config.toml
n_layer = 10
n_head = 2
head_dim = 64
d_mlp = 256
activation = "swiglu"
norm_eps = 1e-06
qk_norm = true
init_std_up = 0.0442
lr = 0.012
lr_mult_down = 1.5
lr_head = 0.00771
decay_fraction = 1.0
final_lr_fraction = 0.0
dataset = "wikipedia_en"
Each number is 500 + 25 x the weight over its row's rms, rounded and kept within 0 to 999. Layers, rows and columns count from 0. Numbers have three digits each. The size before them is the row's rms in percent of the matrix's.

# layer 7 attention value, 64x128, rms 0.131, rows 34-50, columns 0-127
097:491491489518473511524491499502510506487466535521466527487492455455512499488503507497518461460477465495494545507491471459490490478527497490512525525503566549503492523484482505514478479477502483503542451519531473521471506501536502538536546498509522494521532463489513468528482516526489472498505524523471499496477443506477477493484540503499488550516490514456429478488506535456507501526480
098:472508515516507520528462555519475494502500522481501484523527505500521499492508503542476469532477534468451540466470526496450496501474509502516551475510506536468492545490485501495492502488478520494483535503502486518538525513526490486475490498497555515507504498480527474502546531570470528499495501469490484524477479457512533526477482511541560518501473554497512448490491524501512487513524
098:511488550525515543481487511479470515549489467471477500498504480539444513517510475519498482480527497500534493492526517475498520493478465518507467476478452485476540464568462513526562487491497507468477517529495540496511500513489515539535517524509499509507477497509520506497454468498492468523526475517491465541480453492504490539473500457484534520466483518514490489494531526509525524540499
105:499486497498494520480522456507524445487492469516461555534483508509494503518544533519461482473541505514476490538525453436474525521486433463466501491510532490502489489491509464520525492527492500493542454490525500507499516506497471519496538519515446491499492476523567487508479474515478471453475496491546510505501503481515487546493458501507497504502488492505508518497540516498461483501507
103:494496495454554450507490483524489512518493491517539500498463474478483508487516557472475487471476499530492546431505494525554504471512532547539513459506483474476471480533506495523509519492523503499470464489517482485483471481491529472510497478507502548488539506481544509497526475498458482537517506536514566479531484500528518482491515528484500495497491483513531500486467509495487503531543
100:524476535560506532505502519497448522470493484464522519470520536489516486531508520464444514475525503495481521487434534515486543461513488467477504481507513508505505461504525532527475543512492483535483504508490534530487432470523522462513523476497535495493498472483472528493497484502493473508492511500531530517521504488476486462470479517519517458492462511498528507514501527519467552526511
092:447518534528496502501506491470479468498517536475484508484543465492523509540484524521465523452502486521493521511511531515511464514498492509498462523521534512464466504488502517458472543549492514457511466500525490489548514499475538491534465481494450494528477519458506498515541471487530486551518507481499510508529456489511528504450490497504506475479493509492462478468478465462492543519503
110:491475475528482458453512528514520454533537464521504492509463474473497533501486537514466440525519522503485469510497459514490513492485497491497550473499482499524505477536492488506449515484497538497487498503454530490532538495531552513528482505515474467470478508499459496456531502491436505516483541463469497530501506497525492519470468506490508500484483494478509510479485495462504475559485
102:514529485481508516471539476528485485564530482470495494466548490506492474508513520522521500507526496484523477531498493508485531540523476530485530506517529502501502488419513468491518507510492494490495485524514434507497485466506553564533507513505487483479562485499530488490483503506494539472569466504508485480487528534475495509532484512518478499493513473488500483499499517479522487444463
085:490504485514498499534525493524494545488489497490528528516519520518506477521505489515507515467535479521544538520510516516473527519483475448471517513494487489490499509460501488541510493526482522528493498531473493538488510518508497444476531518467537516509528519497474504554536493514511518498531459497461572564475531441488518515457535471468526486486485530496483473489461538505511496521500
119:509534517508523508543505500491492502473522463487500504500470528481517524517497537522563500516490462454510496541501510521469492532496518518521522523488494530529496483544519459514529505476484519498446518499493527529508507515518481504480477506499499466520478519556475525514514520512502496453494526534517486502508453505477510549563513471480513477506512479482512507545520468551486570542483
104:456455518505536502516494510472503517483516485514489477522515504494465497460472496479496527502521488532468489517513573509493471510478492452471517483506482499511470479480468522499535448506512473529474479501508536496472506489555500496536503483442493528515543509478516517533493465523501495485485514533481444478505478484517555506545490513501502511462502475480545453498513513487553502479537
103:503531484474488482543467507470496520494493486469504494481493489520543543509505507513490501555473497505463472502500508464468518526468507538532485477521509476488489581505527454498493516473502480544518479437505501535535520507525531511511509541528501565483491493496502493493462482517515526451496477509486509550522509510493481466475504511518486474497477472524490475520501481442497523457522
099:534512502518490449483497558482550465450518490490496517520520535523494490531475476524529513486509532525495515493483503509502457523509518561488533510511501481516522515493493506490454526508533535488544487486503453532493502523492505503497449526496539502487487475502494483503521503485490462469486520496502500559470499495481543513499483499507480510536483543452430464535452473509490492486483
100:498456485483470544495530533534492482495464514533506500520547527507490512498471496498527488518525539474540487502465536515481512485523518497527472508497466501525466509490474479518483529481526515506502469509513467492535519538483500473514476498477464530496507495558505459498518520434522520530504477519529506574481457476462478524536499469499495495478494505536522508561508461500516520490498
097:466528545480494453448495505472485473484463541451479505470519478477547528470547488528511505446534479532495495495496520496492483490484454464471463536496527474462505512512472533484538483472529470488481486468479473484514504528491510504490517494479503523522534539512497516495503464494528495499495469508517495516458499493484514464497499496474505522511487491487502590502517504543486520521506
081:481504486485485503522479495508515487471476525493506489475540497509511485479540433500527502455489464507490478507511477508489473526570464506506503474479535503528501491480538536492505495488492528472482492524490511517523520526490548473455499509516534467503497489499469461536504505468498527509498496540486495520515537515530505529469482530498507482502525589463485484502507501492522500408486
# layer 7 attention output (transposed), 128x128, rms 0.318, rows 34-50,98-114, columns 0-127
105:496468496485518513504493503517511499508512467491475479470494462512558516482477490528514523533480474480485523498434491487473516534482497506532528518574481548501501519457452519494505489444493524509512496495484528535520507499476455511456485514500481557497471498464499513503524511447450476495488522514487540512501534482458507497514520454492524486503472475498506498479496478491481504507437
093:498487466520519524531506488482456509515537498454530501506502467483571516487504535472530459523462538475488475451481499477494503522472506514506521477545496532452503471512530488532515477518464542496497515475518498448494547491481492487472503504498496476500493452446482490523533504497528473510509513500469484500495514470465511541495518491455510488503492500490564489508522490490477521451476
107:506508483494481501471491481521496496583490486506483500498513498490452506451522493509478546462470511490481522499520520500478539508450510439470465485496495461483531483511519524474502516489450488468511491480541512500537471515462518522483503493542526491517504485493542476470491555528476540479529538524528494530455511490535495531502503517483534458543503500484514485517522527510476515507503
111:502480483506503503471471480526495536511544469471494487519520516474525487509516489523503476470478502512432529558488482557510544521506529484476510490526552465497491533540473459507535502488526543510512491505482510497526519519489500492490492506534474482526492499500486524489523571530489499486509500501484492496493518502552498537475510510546443500530465490496459499549503505520479486502558
112:487546508488531474516449451466537507512531532493483544491471506531528471480524544484486499507518485492548591466543473495463533476459465518524484490498525526490500486488520498483489533489507488525492479501501495469463514468515523514499479493484492453510493516482533475485537516483497530539474492513521467521480493489527467512515501525491522481470483493497493491469507506445460478508496
100:520458485479501475518533501518496528520541476505517534465464483564527445488486551517503481503548473492499507472485503548529480510471459445510471497507497475484466510522529458480503524481490476500481481475540540503500487528535494496485503519486498475430510497476492483469514504493499449488513493540491501460463491500506549489495502493486460526492490466502480514479516521494473464514526
086:509524488472476516441522502516480476536493473518530529534521475508485461496490530494505502511522516491502424444457513504484525526493467480503496518502492515523456495504514498497516519518504523483501480500498476489491467461488511497473507478529506522522471487504513464490467470479510503529462495535460484447432521483497514487466519457488536439536447492514472478500509542516508502513487
125:501497467514517528454516494470518521499534481478520475527498494456485488500503477504468517479451509506473546502459511525530484479481510473505451513530527503514506506516462475507485480509474528437490474495450462503481507504458493471497525432474464475487508528536483475522546541520502485509550483517532469476496469503496461491493466492511502486515547527515505498509493519512452514535496
112:494507504488497495517503480495539502530494499463506468529510489533526537530454466502525503522544509515479554531521531535489496475565509545443502500447502450511471518522523474482576489476524519493474523523499477509529497497481485488517541548512530500468496487515527523507499470477511527479510496488475542486456526473483487512532528470512500506522494486474487485508478507485519477535493
089:479491474500488477483529507467487496505470485527478507502487496515540477562527545509530515496536559528489503501477490465502469543491475529526518503512453519498480465530511505519524511504472550527491456491502558504535473491500481517524472530508525544501504475500513495497509532495431501480514481472520503522504535468478534468501494491511479522488492480496516527466537491464542523444481
116:517511486534501488495466477471506513453474488502522478514495531491514486498486480509495534467525482457488444509514466483507429502492490493535511521538502509528487496520539503493499528522533484491484513484503545554479489517518488491508483448512489512417480528518510516520492508470504500530507477469509508494521454540531437480460469521532493481498517479488486496516499520545457492542497
108:528523496497508496539468511527486476492521528496436534525481481511495475489525508466503522506529464461514506473459495516506516514513505477520472461512477489495472514508473552507491500456503504505478513525489489444465522486501492541500478493501514468587487541484539546514481475530478491497500488520501483463510506477530537524464524519545549474507508504489526452480467502478478502505480
122:535508507527496488567497472480482481445554464500527466544483503490491575509429513482539491494487520499480423473489515497510513459540510509523463514482546469508477500484502487535509484489485541529504507498479493507519517524487484499508492540484476549455523501522482497512497474460517526486497514500485499501454524493506484509500499495515528499492474491510520517521496501456481488506533
104:511504508515493487469513499476471506496450559465541518477491535450498468501543520494554450505485529482479427484474473448471467479482508555508493492522526522526475497507492495505460485501491508501509501480518496480525507537517523462485530497494496505456529502517483500525486518472491501489529524518485507545530506502413493478507517483493500458485510467518482479505494482500478476482486
109:462503502497534550476529512529481492496504485472561537491512461512499477451523490564506464509489506500544442473452510460501508463535480498521479520468533500546498450497551515521487531536509497498498510481502501486513492510495510472508487476479511476484538510522507505534491495490541517560479520525500516512519500512469435482511499468479504492523473523501482512494521507521536496506527
099:497500519473492474528513532496490538540525460521513533494481475500511501504537561516488545517522521527485412514517551530480481521467536458493469457509489499491527499468478557510504499489507518505535462484498517500508471457521534494474519496499489491546479499471485494484486520520560504460512465476488479488499515500486551474488443498479477492508490508490524490505522519512498503499491
088:499494520482470484506529519435529459515458484501496523517490500461533535519499506500514501526504495500525456450523503459488518525544519543471522530525465488432490531496471491473484505500532524507545530511502497549522483497468474512498509512506487476481502478529462481538498493493430507522481509485499476510520545475491493503499514500496469506498549508473478517489529507481487541442503
094:516521515517477522451498521478452483469494509517506521502526507436518511509518510479513465521447537544474451467534519513493492478517485482509462488517546474509530482553524473505513542542515525492497481500467479489487481537526517540526517504497507468508551489557472486498455522525529514475493462516495510518474487520494497512483536479497454512490515492482519497490539493518534492488471
098:496505495528487487545542489478507484477482462499510477484470500475529501506465558547480491506521512493521504531497500520531475507510470484507548559517474538497470477478541498519482524547467532473482533498458530522507437452508517498473515500479485485461471457532489450489519535482499538506513507473499504474501461521509480507470497487497511500462469462528504481499500500503461525491529
088:495509480520476515508511514477499517500541496478516498540509503535486470524455488496482463462481496471524507533487502522508486517476490508511539486490556481476504536538557493532496499520469552518521597497495506518476513522488508507509497481510489534514465511465519514509488546525509493477503544527534522520479496501497553555477471492467471545505460492516487485509486509549495487499506
095:471483476541499527444504481467526511477483473506524529490450494500485510511540442517512526544527503525502435517487522436491485509525502496505473502515520521539470500506436498522511497495484511482491472529526478502530499494464466453518487452491474518549515500544529496513497542474511514505503526513492534514477492492460488509543475492530514501462491472526517515484477490524490510519494
096:491523491468472480472516536525489510496475459486515496476487462518513545505514523516482516513503519561489488468508496519500541526525555457499465489475517504498461510437454496466529468493537496468539477513478475483526501465485509507513479496493468493497553472478519485474472472500543497487478465485483516469524523455540534454486509501473504538511519506502486547495475491500485516520484
090:489481494529481498486490510465522511554521518528482470495508490489481465570504517461511509517533491518533587502492496505491490496471506526501485503467483523472515490491522514476462497511506448516502499517511513492492497470486529519490519528493500490457498461458484539473440523534469475489547515557505502515505528467504522484500511526528540499510480467477527487519473528482452529508471
103:478528550514507493526493522498493494500482560517497528511454545500525538467499508545494503501516491560512476486485476517549488496495481485517477466478546479488517506475454488440482503494510512491492458497504483504533486510486513515485485539484456491575503478500468541482496474522524547474513521478490526470517486515538489476504550473496499497478481520484492457496495503521471545483488
088:458476475468509490451507510506513489564470522489501477527539489513512542459499532501517518504519504513562492451502489556502530512492512493489522502524486527511551467451491501461486460521459508491488522494470476489500512471515542552523497492516508471464494500489460540463533528486487513526503495477481513482485522525528493467544470489504515521487522531493489478528514521475516505538484
090:515499481485553505507525515521498478510490474471503495503564502473495482485468477495530508487523471506527448497516459498510499484552500501496549519569517507465541497491528511516471516516536501503521513526489497527474502537459529494445477480450518493500531520481503479501489458501499538503492460515501481483580493497506500505489456485509450479488493481508488487537548460506520493497493
100:481491472481504503482528469536553521524532477486524525517507454560519484489472478518524454500496462493506529472493498509478525503444503476458477518504530487499479492485566483503496496486491516469482525548478502500477500529478498461506504479484481489466474557486503496541515509492478504505515523553496514496496448513519480500527506507500494464474501490493526488535465531505458507572480
094:494515498493507505564536492512489495497510506542495530498494533504465440497485475484496483463519536526498516527513509482499514497469490503526515487502533504448484486516490536571489533505498555465457517473511520504486510524507495455494491524522518496468474485486485517514535520541483498502489506495532470544513452507516512583447525508515485478494476508511526480504511467551494477471514
098:470472481487468480487494474471532479468466481532494498494506466529510456488501497486527508504490476434523457481486532505489484520497479502478532539553444534473533478531526518513512498525484495479481505510518514538539490533505446470509490500518468500505465498498533467523500490459486492515501548527483479498504470522523502524513482574506509532476505462468520478528537533484499511486500
087:461495514537491519487549522500486487533518491503512491490522471507491464512532520505458487512509548528521564493517505522506501475485515506510519484536545533494480510481496476507489503530494449495511517509470488444521504465556448490533502450501489495544510504447486494510503511473529505551487515496498479491517510457539504513495525575485483494499477501517517522500474505479473473515555
084:534491528533509492523498475480480478507504488513522500518490504519506530479481473495529497484504527478502475440547533539508524528489460515502492518497508483469513513521487550506485505551518500491504463523465471530515475462446525554549476506460514537528499508504516533492519500518485453520495528499524475479471543485459465504530521514488521524515485484525482507585512519506523492517497
096:482486442481522495475513517509508497503501525495493493499493520494507481514522515464490513500499491496508541581503486456481522522510502484510514513551454537511509511549520474503534525491529561490506522542488515481474533516526467459450514473499529501537492517468534493505473514456471512506534497520524528523503467471487539550506451507524489503477485445482525476498500499514530480481483
095:520532521509498510478525502519517490456525519478507521507481525514506514518516490510525494482502445509455439507513529489493462510451490481501479463493490475517450509536488494527499496450529496522511495498510529484481521525503488485529482482497561499581585511464489513502481462483504505492462495511530513524524499439537539524492542516522504480516500502492505502499487493511498507474539
089:549497464483492523498494507548491491460494529494521506525474481506522480471460499467541464479487473514508432509462506499511494523478510490475512506459479513490552493477495499490519480477477548536446450496458525496493534544523487455472510506480517540495477487505481495503532464521524468485508500559504503525532506491476479515506493521475483460497481509547538474531498506481507527496517